config.toml
norm_eps = 1e-05
rope_theta = 10000.0
attn_scale = 0.177
init_std_qkv = 0.089
optimizer = "adam_atan2"
schedule = "wsd"
decay_fraction = 0.577
decay_shape = "linear"
dataset = "wikipedia_en"
Each number is 500 + 25 x the weight over its row's rms, rounded and kept within 0 to 999. Layers, rows and columns count from 0. Numbers have three digits each. The size before them is the row's rms in percent of the matrix's.

# layer 5 MLP down, 128x448, rms 0.106, rows 0-124, columns 112-223
093:493463468489482498515486503508496522518499442439475517506490531455510480453496526531524495544572520502501485491501498504487519489490524499532518450539542518497560476512524452541482453503520497483499509495500513477530527519491500514493488515459466497534530519467482503492569508472507503503487502500527503528474508503476517485484499499462
092:498483484523450506479508475528506458516506517478514502473547495538471483477489514506542481479473523496495501500534513493498463481504466472485521516538513483527497517462484491509487523497497500488461500433488477477529499481494446534490510512500472520511566483471465470421522493500557516485510493506527464480556520503472521502537539496486
094:526448507514504530520525528532489545551506503486498536512514478503477521471517513453505478506514522495497477500437530527523506518514502489533539484490489511488513510486528478501474466549492483423505543535463548521508529508493511487496477509505546507522504500553445521491483504498506537521502522472508497465492529467549489499534476487513
107:495515499485479489507512508554499462505525503524501517522450474506516507568485518508489506506463498523555487505518525496473438459516495452482518511501523513516456476486525507541506525471490508555528454552551492474551495514495484530509511487522554481489513524546472508504535493520462510487463535492531516526515550513516483483506519511504
100:488517485502512487539544467544477516496493574484494517522441519507513447425543469471500526490466493481541503500480486468482512487494544479522487546481469580496512514471527501498497483510538540519487493509496530516517492508534496469532518506545452506539493465507482506545505511515496499514528510510518506475482530523482492476498499499490
098:476502536524508510511495496500445466518481487501487498484499495528525521513459470518506505444541536541477504529456472477543477483491516527481485483491500485499458493523468479514526524507491507491529503509500503517516481539483487511514535526498503511460519507506476518516464482465494470455475505516444509537543536526467505514510511513516
091:553503464521459469475511513503491487497524487492507516496523514533493521461507499522470536522549515465484543490482481513485484512478537500487530460528468493498419494498514468507548529462460507461464499503522497512497483493510492456469494514499565533524530486473500496510490455456537493513496488509523461536483500519499481513495481550520
101:540468543485518524508507503492550510477511472478503491551524499460456473509531515509527533544490502521522477495516477487490475499482489460472469483518506512504477490502513465515500480519494529447491468461542531470481479519512538481477506469495500476492463450477508505563480507485475474490516515547525495542492495522486527475468508505457
093:445468492486523501505462493487501568492506500495513493500514497533484516520515537523493540490590548437493489476526510502521506486481486528482509497497504517494473503518470489499483475528500503487504467535460522481474493531528514517510502551515515472538464483496480536533503492527525490472524487473432515518524461487457486514488480484505
110:481501514487511507466541494459507497488517463526494493485491490454515515534483438513566522505553477499512454496510484498502525467506526525500523507519481460515483530504473480532499470567444506467527511449476495501485515475500512486507486495503476491501491513517495494514525526478517506495468439496482505487498495499476538486506500524585
114:477469455530473473503483461513508497493475530485501519475497500480501498489509509546486500488496461528548492522489515477519521449499467488507474500486504495531504525495509506515476460502500480552519520491540523497520538470499510493501505460484476509516541479515453474468475524470505505514516517533473548459488516445538555470505463502546
095:565496511543514495445484523472492550546470489453480477503438495558499520498539522467532511466511519535468485485504488483550502501525523527455512484534512501535498503486499518507494512536497493514455514489485503480462479512525503482504505511489519479468454558490544499530497522518493497515485482474482531560503488490504480484539485487505
104:530492537484505497555572511519446510500515520501479454519554500483552493530498492483478457496527470485495513471530537444492520496496482473482488490500476500497467470486514479491494498526507481492500495526518512500572502537474509489467479501530530487464427466492491507494485491511488500484469486504483471506503490515474477513478489558487
104:508469535508495487503543516522512515453454522461526521487538501475500503506472434493481561529492496533507519510511497501499527452494487486465434508488495522506452523516509502507476509487496541465479508508497498508491542452494560540502486473533508520506538437528485474476502484532505526491538491534479504497544469493501519519535490489510
100:514495500528513520459460524509535501483506484550518514524486500498490540481454468523503535505471449557510518474495517493487495531484503522443449510523498540489479495511497472506480475468447494505526496469486504500483522509497528570492532516495514500496492500482477499496522511513478532459475489571456534546505517496476502488486487531540
106:486498478509479488494539526475488484543443485533483517509473556497472521489485458519505519532497500487502473528547502459466486480520489516477519518479517482492516511509463517496508496530493534537516505492493525498455520498501461518506548514507462507509431494553533475513531496529536494514510506491471502457475511480534451465455556527465
107:534478508492528484497438514512497514511485491442518537502464467520481496511500500507496481496492524510489485461493468492508459463512494479505515504484480518501478533488451485473516490491503489526490482507491494485492490495473487511506548494501522443531533507521486489486550515549486458562485480472527518538546571517518462407490488489519
094:478504521510518505540499516499462500508509528502488517497514544514460491499499527466475557487520537497500499500475499510499491518552485488541544503515522480491478495481524538497463521554479486473538503499512494471474487519473497570536482542502479514505498473474484515502485490511464510491511501515499483523471458597509495497471470492500
097:504480512513561496497496505494520490532515497511523527510524479488494480507474515519522468558502540498469486425558487504472528540545509450481522473509503473523451457491498484487499454471502467494473481463470510520470520473469450500477498551490475460449479510522524495481490494499508486542455502478449519487504489485448465509495491476526
093:521457478467468509483522503536494514526492519487546459541473534519501499478522505466510477456516477540532484508483473455533494510516503524445491460482443512465494508459501492479439491505482477473518463479519489505485506493467508560506493481496479465513505438520496519480493518484498494453501511541548499495539498488501517484494501492496
096:462476494492499488499479502475498502513468500470481485488499512453457480473449508521456536499529497538499483539506486478520529492518512491518478497552446535492512478551480534485474502509500469502509522478522540487468448521535481512573481513507475520451484518486543516547534521502460474511520496497465538521490491493464514495502506495495
095:485536507527537475477511501514495490479491527539453476474509501515507471471464450483520494473518501526544511543565533509500507523480483520489474484517529502504531488506463479530535506521484504467510476507524534519472488428550495493469517498481558488508524536552460528530488493456469520532481515512492491518547509524517516514585493458532
089:470489537511504496527488518487559509472535503477480442483536513484441561499551501538486520543513525517542468528509543529454459503507513471503524456515517517503491486506505520503479572495516525487453481477493533508495490517512486503506477489514486495475551485494488511525460520530514491488504482466446504500456469470513490502486546524481
106:500438496493500484503532507492464507453496521512452519495541450478492506539539507514540512513483487464518503530511486504478514500468509504526482521506512493508515471521462497493495474497501518493487489513568541481532493510491503476564489552487487506522488458489538536462523509476555522494477518518478519504532471546545518498513515489478
104:522518515516493546477498522490512537528480501516515510544490489494528516464521487473500502512468503496491522464484479498520509456523519486484481519539496465490473464462498464509513494516486500484533514514460554509474461537488513500499447524508481487466514488523528492529484504518514510498512493485503493479508485493463497485461523550460
099:507514503502482520495521509485473502509501480483454474533493474491501472503527534507511470522439547461478479521541497510480511482475482476488513518470490514476520502481527489473510520536531457474493513510457495489500475489491474463527473544490470485505490448546537494489512463496525481528490505504558489466484447490509498530482485496494
093:513453493487513534523449514514462462524476536540476500510498467529541454504540463503510524465454522461568491482480500489475569459519455555540469495518509524550459526535517491524491480529507516473474509489515485512533485491471496493491517551516497507533486540503499488491523511495507541531479464488518502497505548479522510442548536520491
093:467484528515498533505533474450532497476532510489466528444490470517465522521488520510507524461554548515503498445518523479500501518476508503533506479468518514506551520448480524473584491490437507534510507497515499548539508487524473536526458497488488517456514512505513562512455488502488450514468475501509513519486515489468510475470491494543
095:463510475477505520494499494471533471504544517531503496500478487507493498507455525475505485519518570470526474518522483471505464511502515513563518503463523479491511531526485488503495505501458477484475478475543470552517509481478484573525554525522473490475523517478487464498452487527551485518491511453513515511498504536520499461501468507469
208:521472531432500528521490513469499529485505455494507511504497505508502488479529481493493534501512509491491520469487447486523495533481528519505485482506525494495500473504505532518510485502504499487478486514516498491506462479518518526503504489537495533465468471473507513483525523514519474486491503488515549483515510470524475511507504498516
105:478492483488512478520483518494507494523520521526508503401473489498515490487505529515465457492450534512427513507534467546496500466468530521468511489546467441479479443502465505549490517513551510565479496511489474470532470520504542499481480518490432505480489502487493523505453506487455514522495495477506464482492479489500510513495484495541
099:472530482465508498487447523510470520498466523497513486494507508508516522487494425543519540541451488527482462503508469519534513519485472523505509472474503517478525484493487495501508490497477485510557541500497540520518486513442527524508520492470535551463494528508494482470476537453523503477510479516463438476530528458508449498513515482483
095:464469460494516524477510474526498481477508521464481500481503515494470521489505517501495552516483478490465540502475511503481513525521501467518479453499489538476543412463494508557527468508492482533548483531485505449517495561499471515562482506497507476467531520471487542499498497500475517504494516462513557458497553528499494534454492517480
099:535458482532490486471547458453509457529475571483507491476497469480463489457500478496493545521510507490491472484498525521480441517521486493523498465499509525543489525529507516511505507484527542507506480514469514498505483496486452510484501508486519483455509532493552509513483485496503490475500534502480510497507528525504487464488486492510
101:481537464473532459465505510530517509514503500523494496495444506495508524541514467561508512462461476515541459496476549541530546465522502472498546479534480465515492457431504507515549471505495508462518510505500461507546483485505572499537542514474517541485489485484484525505497487464486476491488492487484491522499512510469498517537504512490
098:500506521511523522505527471499528477469492533493474530498514501466508497516467477533455524545507426509497475499532482520511489507483533474506512542513527513460514469524472559513520483534502517506504532519508559446531504465503475536509463483466464500472514491545539453480515517517483505547495502464531488479461486506511502519498484485495
150:516534516510449507502492510437488493470475483500506452474490472529535488496501509511537530497491511452487480496502477523512508496475523526478525501513583448513457495544482493499530485517483491514461478506522486509495499515486453544489503493518517533498516497497473509527503499471485488526503485465509489488508503496503511493505523483539
098:464486494482513507511519533530501488523450507467492533450567483497514542518480530497489526519572496457541498531486513507508517504501509533505510523511503480494450499527505514510497461473512449539486519509471471514526484464473453530536467529503503495493513479517518494511523492480467530471496538492493473491454525526523492501477495455447
091:505519492501493501488513531473520465463424493480514480484497511475513543497482509523534515464468465514508471527502521509515483481530508534542480503414492461523451509477500510554499476498524523511482491521521496498498501527501490529544511499456488508532517531538505529477538468518487483522446503484538526461435517470500490505480507497507
107:485505505499506528506502510508457523529544477511507490491515546531479570492490485508534467458481493523509513556492490532520475495505466487525506465519502522474532512510508482490475475493470502528500491500503499499473546522516454467463531507506480530540488488498496553516509492445474514491506496458525503558483479527482492545498502484520
100:479473488515480524507508465506517520487511517497469544493512506519483488530521512480504523516537510505466546497471473470495438488514507503521531453525507486502523507529503475491533523476499455519530473515487475482566476496461487489481524505536498472539482494451506482488505486518497493500514496573426485537494487483521476477487497518457
097:497505481496487505488501530456504502494464528548467493506463501495526514506507502497506494447449515478472537526493488481494493512499514560513507538521474505534518474502501487536479501501440505490512521532492496531500512465539481488503488504512446509527483534457506452476502500482541465534508503530513453528522487483483454512530515491502
100:472534484532500456546506497509486442553493503476470593502514477476499503482461491504465473513506508422497525525549471482496446514548473517529530480493505507481547467522465466533471480487530513463509455521502505479515508527469508544538507505475513529499553469539518516511514535487487437480467497501513483515486482515452477493460481481440
095:522481502503467488495553517528490535464508506449517506562513477470486530490515507493489496517468497458483483473491490482485557524516503482533515509485507523481536507482515511494491541474502530500492495488523561495520529502533519516483482520474508475521490454483513492495497463495533492507481497511486453464521472528528510454498516491474
095:522499486470496523475493553493500489458496475496466526499476495456493467497527524531470431472483501507488472547533491509479502489488518488513492505540476501494528501484492511466504490493514510454514477443562497528515468480511524487525484546488500501482477518499526582468461469461492476504500501494480501499489483491522482552507546458526
098:535501442511496541470524514450497508497474589452515506527486473490519478471523472520464516493469496563510472486469483538489484542533504515491545468484494520505511477460509531491499479526493536504507506546471503492519494521519502522531497495501485518478459468484471503500514478499534510495513518481517483535505473536485541491491483514488
088:511488501497508507512476496491502493505477499508483516530515479486500491484469481452480483496504502521498512503484486473541509511523527512526496514481477561492524526492477501521476516508500489541467479517518496467521452493487499483504495500532475522522521479485483455472495499518522512480493510496468504490514514483483533482483465513517
090:509495472487504468489521540518502533471512520528473477482484464495507527456521521515499476479492527548483468514462514514508532522534452474502502485496456518515476468498494496513474465525493537478533510514478453500498507438495504530481496505513535471478504510514502471492535515516530445482492489485495518502493511456508520465535489460506
086:527513488494465456493501498495525494512463506492469499509468490471506505473477520465511479460517513524502490541495490511527447485483535506486485542484483440471433544550477533486523469513472501560536462474540496547480480511533510482455515481527490516541578471500476485482451466503534457451571519506515493450512516527513494480499468516505
104:479505478526484524464498483473481490488484516532526533521493509510513530511488497483501507539474500454508531496469518491523532538456492516501493475527518512433495482554507499510511497492479478537507504515478472490442539511529510504460518528510476507482456462513482508514499492497491489523492471504544498509447568484482497542513467503498
102:570474488496494494449490515477562546486516506532493531552509529487502536494508496507520532481521524527523468518456503456533483478516505434491491486466459493514508470501478533477514502537519464539514482488512483507535493472495484497476490454563451499519504509484509467485485527503508487527530483480515491493549532486507502515532431506494
096:506453516477510527511455470453497493508505505485513536477461517518528484486494477440498511519463491528468500521498504404484495549412538478539512502492494511502511491484506486462472479487505539498500493489527465501470498465507497518523498520522488472517539486463514499464504497485451501507513507450500563513500494520489495468532535505552
105:527495487512481438456567491480492498530498470472484468510480471487476507525450496473509473470547528491509511498460482531483510478493456471502470521508478566483509494485474512547521527509564531477482491478475494498481501501486505471511506490498461515481560489497568498462517490479530477516478480485483529507512508514493524436490514499527
091:502508510467504457479516524495497506502483487501522488506504536490498498462531535519524535496502532481492494464480506467474476487476515502526491498523506494501476491488459509498482542540529491495535476524496502542469466493523514523445550497494501468491479488483567491510530509569547518494477540552473472487455506521559495538505506519497
105:443577527525485532478474486451472511494530500460462512504562511488431557529490501490476517534489517489518547500443515530474488520536553488503483481507501479482488497462469495490491516526508456486496497510528482508531500522499497473495515467441556481500500509484490497524487508498483471474520540464502478547496470510529512492524437504507
103:458561489488475490518513480503550522445522532499497536481500500522546478526484464492486518509456525514512481485484498467481499513468544496533463490482487536525528525495499516525467544524489494491477532485503497517530530499495494510465498512494472450500532508548514495491509532494555462528514507504501532478535484516425493529523490472491
086:517489476532524482470486532517482509477485503493534500483458522552506491469500513474507485512496476548565518467524506487496516529494569526512489489526488522533486512512513455516492537559430455532492531514514470495497521469470526482493518533515478494532510519520483508519460490438460489458505487486493517495493523465496467515521541522520
091:471476513488479475478522498444518534518492470551537517511487588526515515472457456515513481520516492506507513465469531483497500508486478492480477483530503507502535498478488502478508473518419484500554531505436510454501483484486500504497523500506521518511496481492522499497484547495458518469489513495502513450494504504489440523509560518512
101:500503488485503552513505507475521493485488506472383549512440495493491467508493519477497489527522518459497478521506496504525527512520495521450502536528503471523484504489493495496556477469501479509451513456515446500492505542496520500492477509477501472499516463471464542506480468533497496493534511503458486493482478515511526499490471479524
093:516480487471491505485497477473484511510489489503481537458529503543509528529520464476481533509481454487501500523536542503512555525444485468507503470505491528455473493505468522488543507504473510478485498491496492555554525526489498518498508509493546539484507495505480514467489500501486500539569490494469503505522503472498531516515513518515
099:474471488534477513531497528499484534532512495490476478509477497535495526446533539492553484529478460492535534505497495512508529508548490451511492490538503529475475480539502494500473514449517526515506513525500471488491540437541506460499507460499495475479496495471472534500477479500480506508512488505493518537530551516487461477527481500504
095:532505510484516461496493526475507453513512512533449458505514556538525486462514469517503487474542508495478522462489515495522435527503459465521480483493535455543484490467487497475537561487499497501496539499509493511463467529508515486522479517494540521492500482491504488527547504509496540504525497482452504501448485519464479516496531512507
096:488493476466493494514468454519461499536541526557539486492490490484499522485468477534496494515514508505474480490536521488433504523513500479473524474522499478513516511457495519461516519468521503498536483489517503540506519561546486482482519516521510471509486454484495533523476490498481535502508514500519529537493538535518518490495504512546
100:473524481520485485504514506481518456477507517527451491490480455487474516495507488489531479514519481444470521495500478509481522475539536505494501541532475543504500475521497466502536547518504494550502445527491497492509482527532525481549478492515479493523498494517460525466492497512481518498487450499539473513503504487456547474472477496519
095:477466486500536512459529527511491508500483506485512451499474495543503497502502486496504518518453476489506477550506483490467475462433521502488520468500541506518503523495459467530464502527475508490521504516495513486493495465530505508515553524480456503488509495509500487496476518501470479493449479523490516522523534473446492469508513488516
096:511481508484549458499487532501488498553516502445508524460500473491553494495510527504475580471512564497505505477486487471518473501496523486479496514489462493481476520473500421512504501491522510487493491495473505503482548507501506487515498526469495523451472447497520470537510529475484497485512498478495526470474492497513514491485477510504
099:515544489505470529515503518463517494477483486524494478466514568490443497515483482499526508534520519468514521507519516500485527570534539502509477473506521516544479506492496506545491519485489503490469527509503525521515470507533494516513474523503482522528495488463507526484467486541493497466534480461494484528471526527449511558541499519497
102:494485516488509482486526469490455548519534534463497524527532530507507509479486509538482517512509493503507499513514515503513541482473514479485498498559487500490511459544516486448506477513524515533530522478513493512510469500492481499510476502545510452539494542493522533527487482508519533478523486488541501538480499489513496530504467526507
094:460494490475516495500490491485548504508525494466498515484479489487524464532551483495507474544450496506485498511485509495491463497488511496540479510500489526496473496503470483466493469488469426489503466488497521518517556516462470511513458523546505521516503472537500493480536490487491468476535490511452483478480501475483455475539474500499
093:506526525499512499477439503513501529524476504537497473482491524470470469488515509522501515512490504517507500578511493487514474464522472469494484530485485458469486494520491537515562477492523486472500485529451460517507500459543506498466485500456496509528489486495503537493446512508525502530484527520535468560491503517500511545470525496477
102:509492504510534508506426479526450515481549478526451501502448456527515449531497559513481498552493519502516508521495476497534515472503507509506524511479481511517515492467478498508482465522495563482508543523484520524484520479501498476438525495500496514494496514534499548539542479504509507494492495502470521480504504489486507498475524505505
095:541522534478462479498499501486468519514508515517488500519495543486503552513482477489518478513557544513475503501522453481435465477479518486485510534499510519496492519526486481524500484554478522510467493504492512497492497506513486420494472500422502510493521529516508524506511530517511517567479465485491497511476522490524482478485489457554
099:487523523493530487509491504512498477523455497486503503510472471536553470518513508513507539521500504506526450485496521477541513470504550480496504533536532475550483514471465496502517475470478492483523477514492441529524511483512513481488440476520487517485557495487510465502484500503496515531474506539516525493479508461527501513511515518534
093:523491523526547499482470514445531511500484472513488552500529492460496514483516501537489512468528491479482500515562501476480477538521507501532528490483471466490497502507485501489501469502480501469462524511529498519502513478513500515523466523505476449454476515485521480494506509539497544496491490504488528524460459470440494554503474566489
091:496490467530495520500466505512502507482535488484482541493471499492478459492523510500509480475506493496486532491504499531506511515536488522513516481503446494525502507540481524506501515509482493491500500537496502501460544506477518499529513455511536501515518513503529486539508497485542524474479486516493495471462499518508489497495492482437
099:479499532482513492529512501504474498537522524505482501519487501514512555521486556500507501539495504514512478464521508487504508477487519488519569527489519523515468488514486533552490532497499477485518499510504502499477499483521474471511521530515516440509498532499497497494481482490496454496457506523502563510483554466513465442498552542493
097:506537537499491504508491546478503484515479498560506523518466517503470513488444529549506541503500486436481467494490468482493490461481510538540482494522512474479505485564499488497503467522484511552514513492480504498501436469503481524482503481482444514469507521508476487485484514474508552492515488511509499482452546528468517518508518534481
097:471486524529464458523490420468505491502524491461509526466509467502490497520497495509504504499514513531502470491527486565478521517467493522492492536527480486489458484505480488495483498491533533504464490454479482503508481478516535530494515485511507473503510514481481491483506478507478517491498531462493514526525521477540472421484475536501
103:573507480504494487531518492532513507459475512505518554511538498505555532454495520457522507538494532521504519468511485505457493540481480517497508488480481515559507486478542499528482471475469489530483458501511523480525523483473461512466477480499575502463551475507465524498469513513516482484503547472510477508494470497466507549488483429464
104:469518496461464496515534507489563526477497496539494460551471496455509455475488502507468431490496488479464507515517539502516479485524531508486435472497509479533507523552510442551507467514532499452492484498501506536463529496541485507491474514480486539424525502498478485551441477490496507471485498543475486464493516503500511509451478525512
094:494493458500536513470507527507482523550489521520495459500481492484492473534508493482463511519481484503545490501490519513492503476516473478514498497490471526489516489516526486473544514525499504457485481489459484508530523531534510471490503501498498467483535482530482485470503522497466558538519551491531537501435495451503454519461511468516
094:478511539526528501501523503508487490514520496549490481506516526521503500512500480501503456454548545455528476492504543471504502516468528488496490484473492498453506524484512493539504456522526497468490463501489515489486507456478499528519503475440536550536509520510516487553532517492489546496520517493444508484525529492502498504512476501569
110:458507480557506491509503481449516486515530490535515488488460478541509479534496522561531473496503509496489497511510504463501467492519460534518506507465503465507478522507490485486509514483511485491490519517473478516473480507487440545530475471498513489472548486462484539525524536474545552509461490512520448473479526438488531457522515486482
099:497525470501479489506510511475546510476507515526477520471492488514491468499493542527486553505502502482495514483519456533491518501519477472507533511501513526502531517521519509479457510508554535522513554425467478536539502479497502528546480527511493521512513494476462497513521493582521507520542529512483499570507515497502482519467558501492
095:539505497502533489457467521477516484483529523507479506506526548525495492508528497503520489457491510495499486522555462478492503506503522508479510514486459493531487462511524522542533541524469495506524505499508494525487453503529522498476488561493482480488528560508492506528542565487514507468472476496456511472523498532498466516495490518476
100:511478525502482509469501493476489480494517512514507447521525527525498484516490453493456478492505542479491551485501503537528526450480544497519512466508538484508547495536475504522490516509494503465456511495509482495502484510489500466523504437485509498506530480472545453471519534497460463506503450509513509473527507480495492518557458477476
097:506515466512540519528503510530521505506433489455516494520522516477487500500451519451494527489482516512526481471523523533531515512499517505561451509475500506514480495481463545460499493492491485516488439489529464523467495502528508484493528506463478502475505488499501459540513467525509528558496518499506501503508519493516520503476501504487
097:477483513474510503492519519504535482474500506512504497510505529501502473460495432514488526506481531512497492469558540526502513496501494472492481508507508511521498527489455487529493476510503528514507489463480495530456525479463465519477528519527510521499519448539475512470507472501455518520477561497465509510518487510489485541520520534601
094:504489500506482501489537514491512525519513488453493517518501495468503536507507499477501480481474506500504492477528533461508504479504475427518476482495544515436561475487500468478496502469498489523515513500493510496511526501492504525524494499523488489507492512485484513456527487509514494479489545504483472517514461523470509502531521468525
105:480480514510492520484495465476477510509501523481498535526512535483477497452441507510516521468515511529480544500515454510522475509478529466496513452490528491478530476455548508517484464476471499558528501510500509537464501485527471490494497492475513499477511465475481542508469479536510491482505497454551511506464452481535535525489452491475
096:502505477526503483459476451505487509488509524516483507485486507518487443507464515534497458486499451494506506527496456561528505509555499514468557443522480495494472517507468520481451525512486531479503486474474433545506502471469524569513494524480535497471471519484511500484473517547559515490486480485516477476485485494471499484489497543463
097:446436498550482500508499485530431503468526535495483478483522498504509484472521552488484460490468464549509453449492464485484545486482458492469520512549495506449439528517464500494475524458482453492491497471451497550516484474505491486491527558499495465527521490501528471524501491497505490482489533508517437500488496495502535471515516483531
094:508480504511509487489505523487525493498546485496481481514469492450501477480516521484523490554492488566467475472493506518545576499513554495491487496535469484485489500490505520507498477514514484521479469510503474485471518481518492478464465457517514506481542502490487513526522478514549500500519466517505514495442479541496527558530512536539
095:515502513516524485482482547529506510521504516491489463503504521497493517530461498520490490511500534508484476492468505461522523495462515494531463533468479540496453470536484510486536488471525464522518531518479482520510497480503538494534490498485542483475479516469504541473494547503479526479431492469555504505493515496468469490509491467473
094:508492526524471527499496486512491504518483493534509525476522550544479511529467500515527482487485556492455495476485477485484529516504490495487484478451478495501498501479534519504459507451508504535438510472488509502482494484501497486496467514479521525516497486516511482502484542442468493516504454490519513559529525504489474521483481468492
093:468523501488538491525540541493545494551516518459529458492490511463494490518515475520495451467479490495477526519526494473479488513523478447498514497439464513484501510505513535534503471492472496532511513504464486500463525500525499533482512503521483511510504502493482518482506517507455499442506508535475492504471559503503509514468506552488
099:527528483491510466502494491463506478498480504461469483540481497470513511486520548499496519502506515510444510487509480508519480542491488511526496492486529471500521488449484497517558501505505538497483500479511529493485471535511500501516508464516515486497507501517526512556516485493532447498535512471499484506458469496567436509523553558445
091:537519482475491481484570504494483539516515527507490472531522505513512492494505496531457494519478501522549443543497481518506507498494483512519546507555509516486482541474503499497497503525477490480460502509459504505480507515516471515493517487482537469514528491508507504571510537542485509502493474486457488485518518510514553529492493546508
103:467513495506481474472531486517465458532496456500487494473478501509461570517513451521521509494515449483475532488506490482510522509514484478492467486464461503469485511550525443486528572494522510479511501521511489495476480508480513507526470472486494481518516507523506479475508492547490502479513538478486489506498530493490538475520516513550
104:492502521493487482513502483492496518450513474505559554460474473492511489492474491540487525522494512495513481539526494469516519529543514494473504481498497529511517523505516520527526470530499504565485478554499506561518517528504552539476472484491484531536484518535508510459471566519509508470492484482502460522512522473499500546511537506508
096:476517507520473508522492501537474521512500507515520451467499504487497547520446501502500446513533501520568485500523507488530534474503542517496455496515539511486501493538476507513528470528501470506477509481490527525522481497547456459486498494537578534499488520523523511484495493443544468518488491532502472519498495493458520493494499512497
106:482499482467520519489464490502497517489475534463497506487464460521466500525529481492472522536494487550507509491465472461488462475509518485517500479506503477463508496517523528456499504486466504528510523494482536506512501477489479435475505484452519484509565561457476529488514505471538556545509491537512502490507481483478530463483473490541
094:495497551472473478479491527501484501465481517492492469530497540493530508509549485526484509522506475515479499494500491494511484462470516494528441494471522460513506499500510523528504543509481504467559505477496477541438533522495456467525525528499492509474471547443508497484506489511516481535487502421532464486523471515553515484504491503455
092:507494463518494506467513504504540533464517524509483506536509497517514464430507519521503529492553496502519499512557431472496469523524479499468469500476498485484453529489499496505509477477519501507476442503488462506484511543461524528468551516496521504498506500501464482480476482466483492498510516521483516503524537552456471502550467514524
100:529487476482511489492497489501502516497513470511534547497515531503466502502539485477514538532511483465484500493490550524487509500479472517467493484522489517505475514498542590518548442478531477511457520464506480502540506503482449518488498501536501542527497492513487490457476511491506501515512513480478508507485456508512529484514474550481
095:541518498466502516491512518460507494524505506493477511527483465521489535530486483516493490460516509471464510518505459499503515481507489493532469559453499519462512526538480476511497489506514510516509461517467486493520474498500502481518486506476499485489455530473480499469509522535482485494540508523433468525481514500496532468454520468494
094:476512472527452546478583485529544459487475508513478475510521482515488498511483489542461510499475491505495493482502482468502536516519507497509494560441476480549480460507518463471511477511462478531572497434484456496543495440512496520516499491515504471520500507526522501498542475533475496509535542513480497456532484501527525522481502470542
094:504504521487494487554514489476471495443482509496486547461532471478511472483535501531508491517514522541506488515501502507477529474484511493508491499539463481485481528517435538496501518526513498519473463474453462538466487521475495504485442479516473523468464460574516489469511518557515497484506546498530506470464542477536507518555517462552
092:493502548493562499518509513554484518500493495519499478500509485461472521510467514528512495510512556519507507523528491455480524478497516459542520514519509516543523532525516495504493456500478497499568536497505478510531474482505500507506477463493497511506488496507512494473500544482472481476500511463488526537481480524479492507488563529462
096:469508528500469513473547493485516458480514457484514519513486515501451485489484503468474481498476478509503493451500483502514493522480516448518457510509496498512528491510437530461470482552461493506448489504510476544499514487479485552500563517514502458503505501531528510478533492496539483516497467516503491474490506528506494534485495479499
095:507481492529484476442524526450520507507512496492449464517532503491475518511500518502509488485491513497472498473490503519463447533484471467456477504450498555424489472485472470553487495467496488563514510461489519484532530485518471499485452515524524479518534461515484443508464504499482480524541504531526528525472480547437494522470497455501
093:507496517512514506470499518509484479509482531474493498506476480532496478463524517520453530471471467477464499532463489514490535493509525470451574521488511489468464465509463445496451538519453463521529476505533494509496486517502471519498488505479535486504535532503461468509495506529530472558492492516487489488511518473477462481492521510522
095:452491510528467517469466474515482501492476477489506548474551479453505464527516531444523487459498464484504495494490502528535505466501490521482488494524522515519513479494484530581502509506517475523497519498529438510493509508523472529499522501516551505505529506490509504488497468505469504502538499483486508603471480500503502494468534469515
097:496468559451459482490481454496522500501517468543512506510477510497531486506510503517485492508516553519479472484454467526527527480527495513532501496468504514513497531489506505481511461510494531512472520438508499501515559469501545489482507541503533497498481505513556521446510466525554525519458463541495515455501557507487493490525499506488
099:470505468505503482517499465484538512494508527476477473481498500503506485426504525470509487522507525531505529523500533519531528498514518547500495461486482494457551448509500510480504523485492560494490474476488517504516511506458493501521515539518500492485487509523501504496500489550518496511523471539483520523486453490492513488463471487525
097:511513516493464516477526501522492500497496510484523508482562513497523497468502465450507501518529475479530533489501495495501476510510495557487507495528521501474482514493512499505507486445524500474504554445555537528551526501541440487454536468488492505491505497459526473541533488500531501513466535455485493514528511523469516549546488475456
098:480496539515471447471414491476492511476534515505519498475475513518498511534494497538508481478510524496456519492487504467518464529533519513543481491495512506465552478450463480522487487508515516478463527451484509491494480488504521516474506490515487508510519543489461525498497507509485516516503510511542485487492470511485552516505518472490
100:500516532483500483449507489521489490559502525487535471494485554504526556547483500516523447509505479519446508488468542495540522493484513459475501496489501518524515505469447514494489513542485519495559516505503460511491494515491499513531463518544499473518487489515550491462487515473515496523472515518503543474506550494515448454513526499533
099:499556535536478505507477524463505479510503464466464484517529490494514465481490521482452508585527500498550471484513513550534498503498523514495516521504497519486483494489481494462500475480465485486475485471519489491498481448572475502517504516443553479493492462494475516489448492490547522469463519508519477483466502535485493509506469526489
108:503479512507485484466514497476502488505468516480483460483525492494513491530504493557494504526478479505475495515472509513511552503526517472472481511460497498502510517481554493489525504506509499476524534488505511501510476448463545510528532465515466470566495507529505507504515481475535499491481485531519490461506512482470537465514527524489
103:519558500521471486508467520519492465518526488474516529492539549459494451484519467490487524506567476539498522531557517513512470502450543505509459480493506513517522486489532475506477511466452430517479474487500477499480527481480464497467497516535481471496513508521458435522514510471487484525492533533460540496517480507469499549470522462520
092:502470500519477503490477453477506545481536469493489505495481479526446482496510484475479523441500525526485504491456484495458475487464459505487530422548511512499518490478518526490462501530460530522475485497486487433477464500478487548528524489538487523515500492535496518489533496510494451491511480464483460492495477497486489489481482479466
092:525528516494527490500487472476494486515486545469514488492512489472505466510489470533518506528535522473469482492497465502492502451539541460506500547510494435541494504551510485519488532559493515459484489536503486531518471512513479480445490512486479529475496561495500468500481514521455486518495510519503500463518532473556519500514474511515
104:511510545492479525506482490485488463486564514510556495527511501504524492461484532455493483475461558472475454515489470486461451489543495461487506512503528478527522514504539511482530534497522537489441505498510486495455497476495525489507484492474505484532505527542509476536501514542491521538469476506512490513452481508464454498478463510479
099:519486458506523508511501497506485532465520503544476463466513502497518495465522506551458470450481502473490531511537514461507478501509508506518485471488501522526479466491469538511508459482466508506505491495461516520500506498504492490524488515496517435456528502486520497479503445527508455541540535475499496472515510488514488515469471541507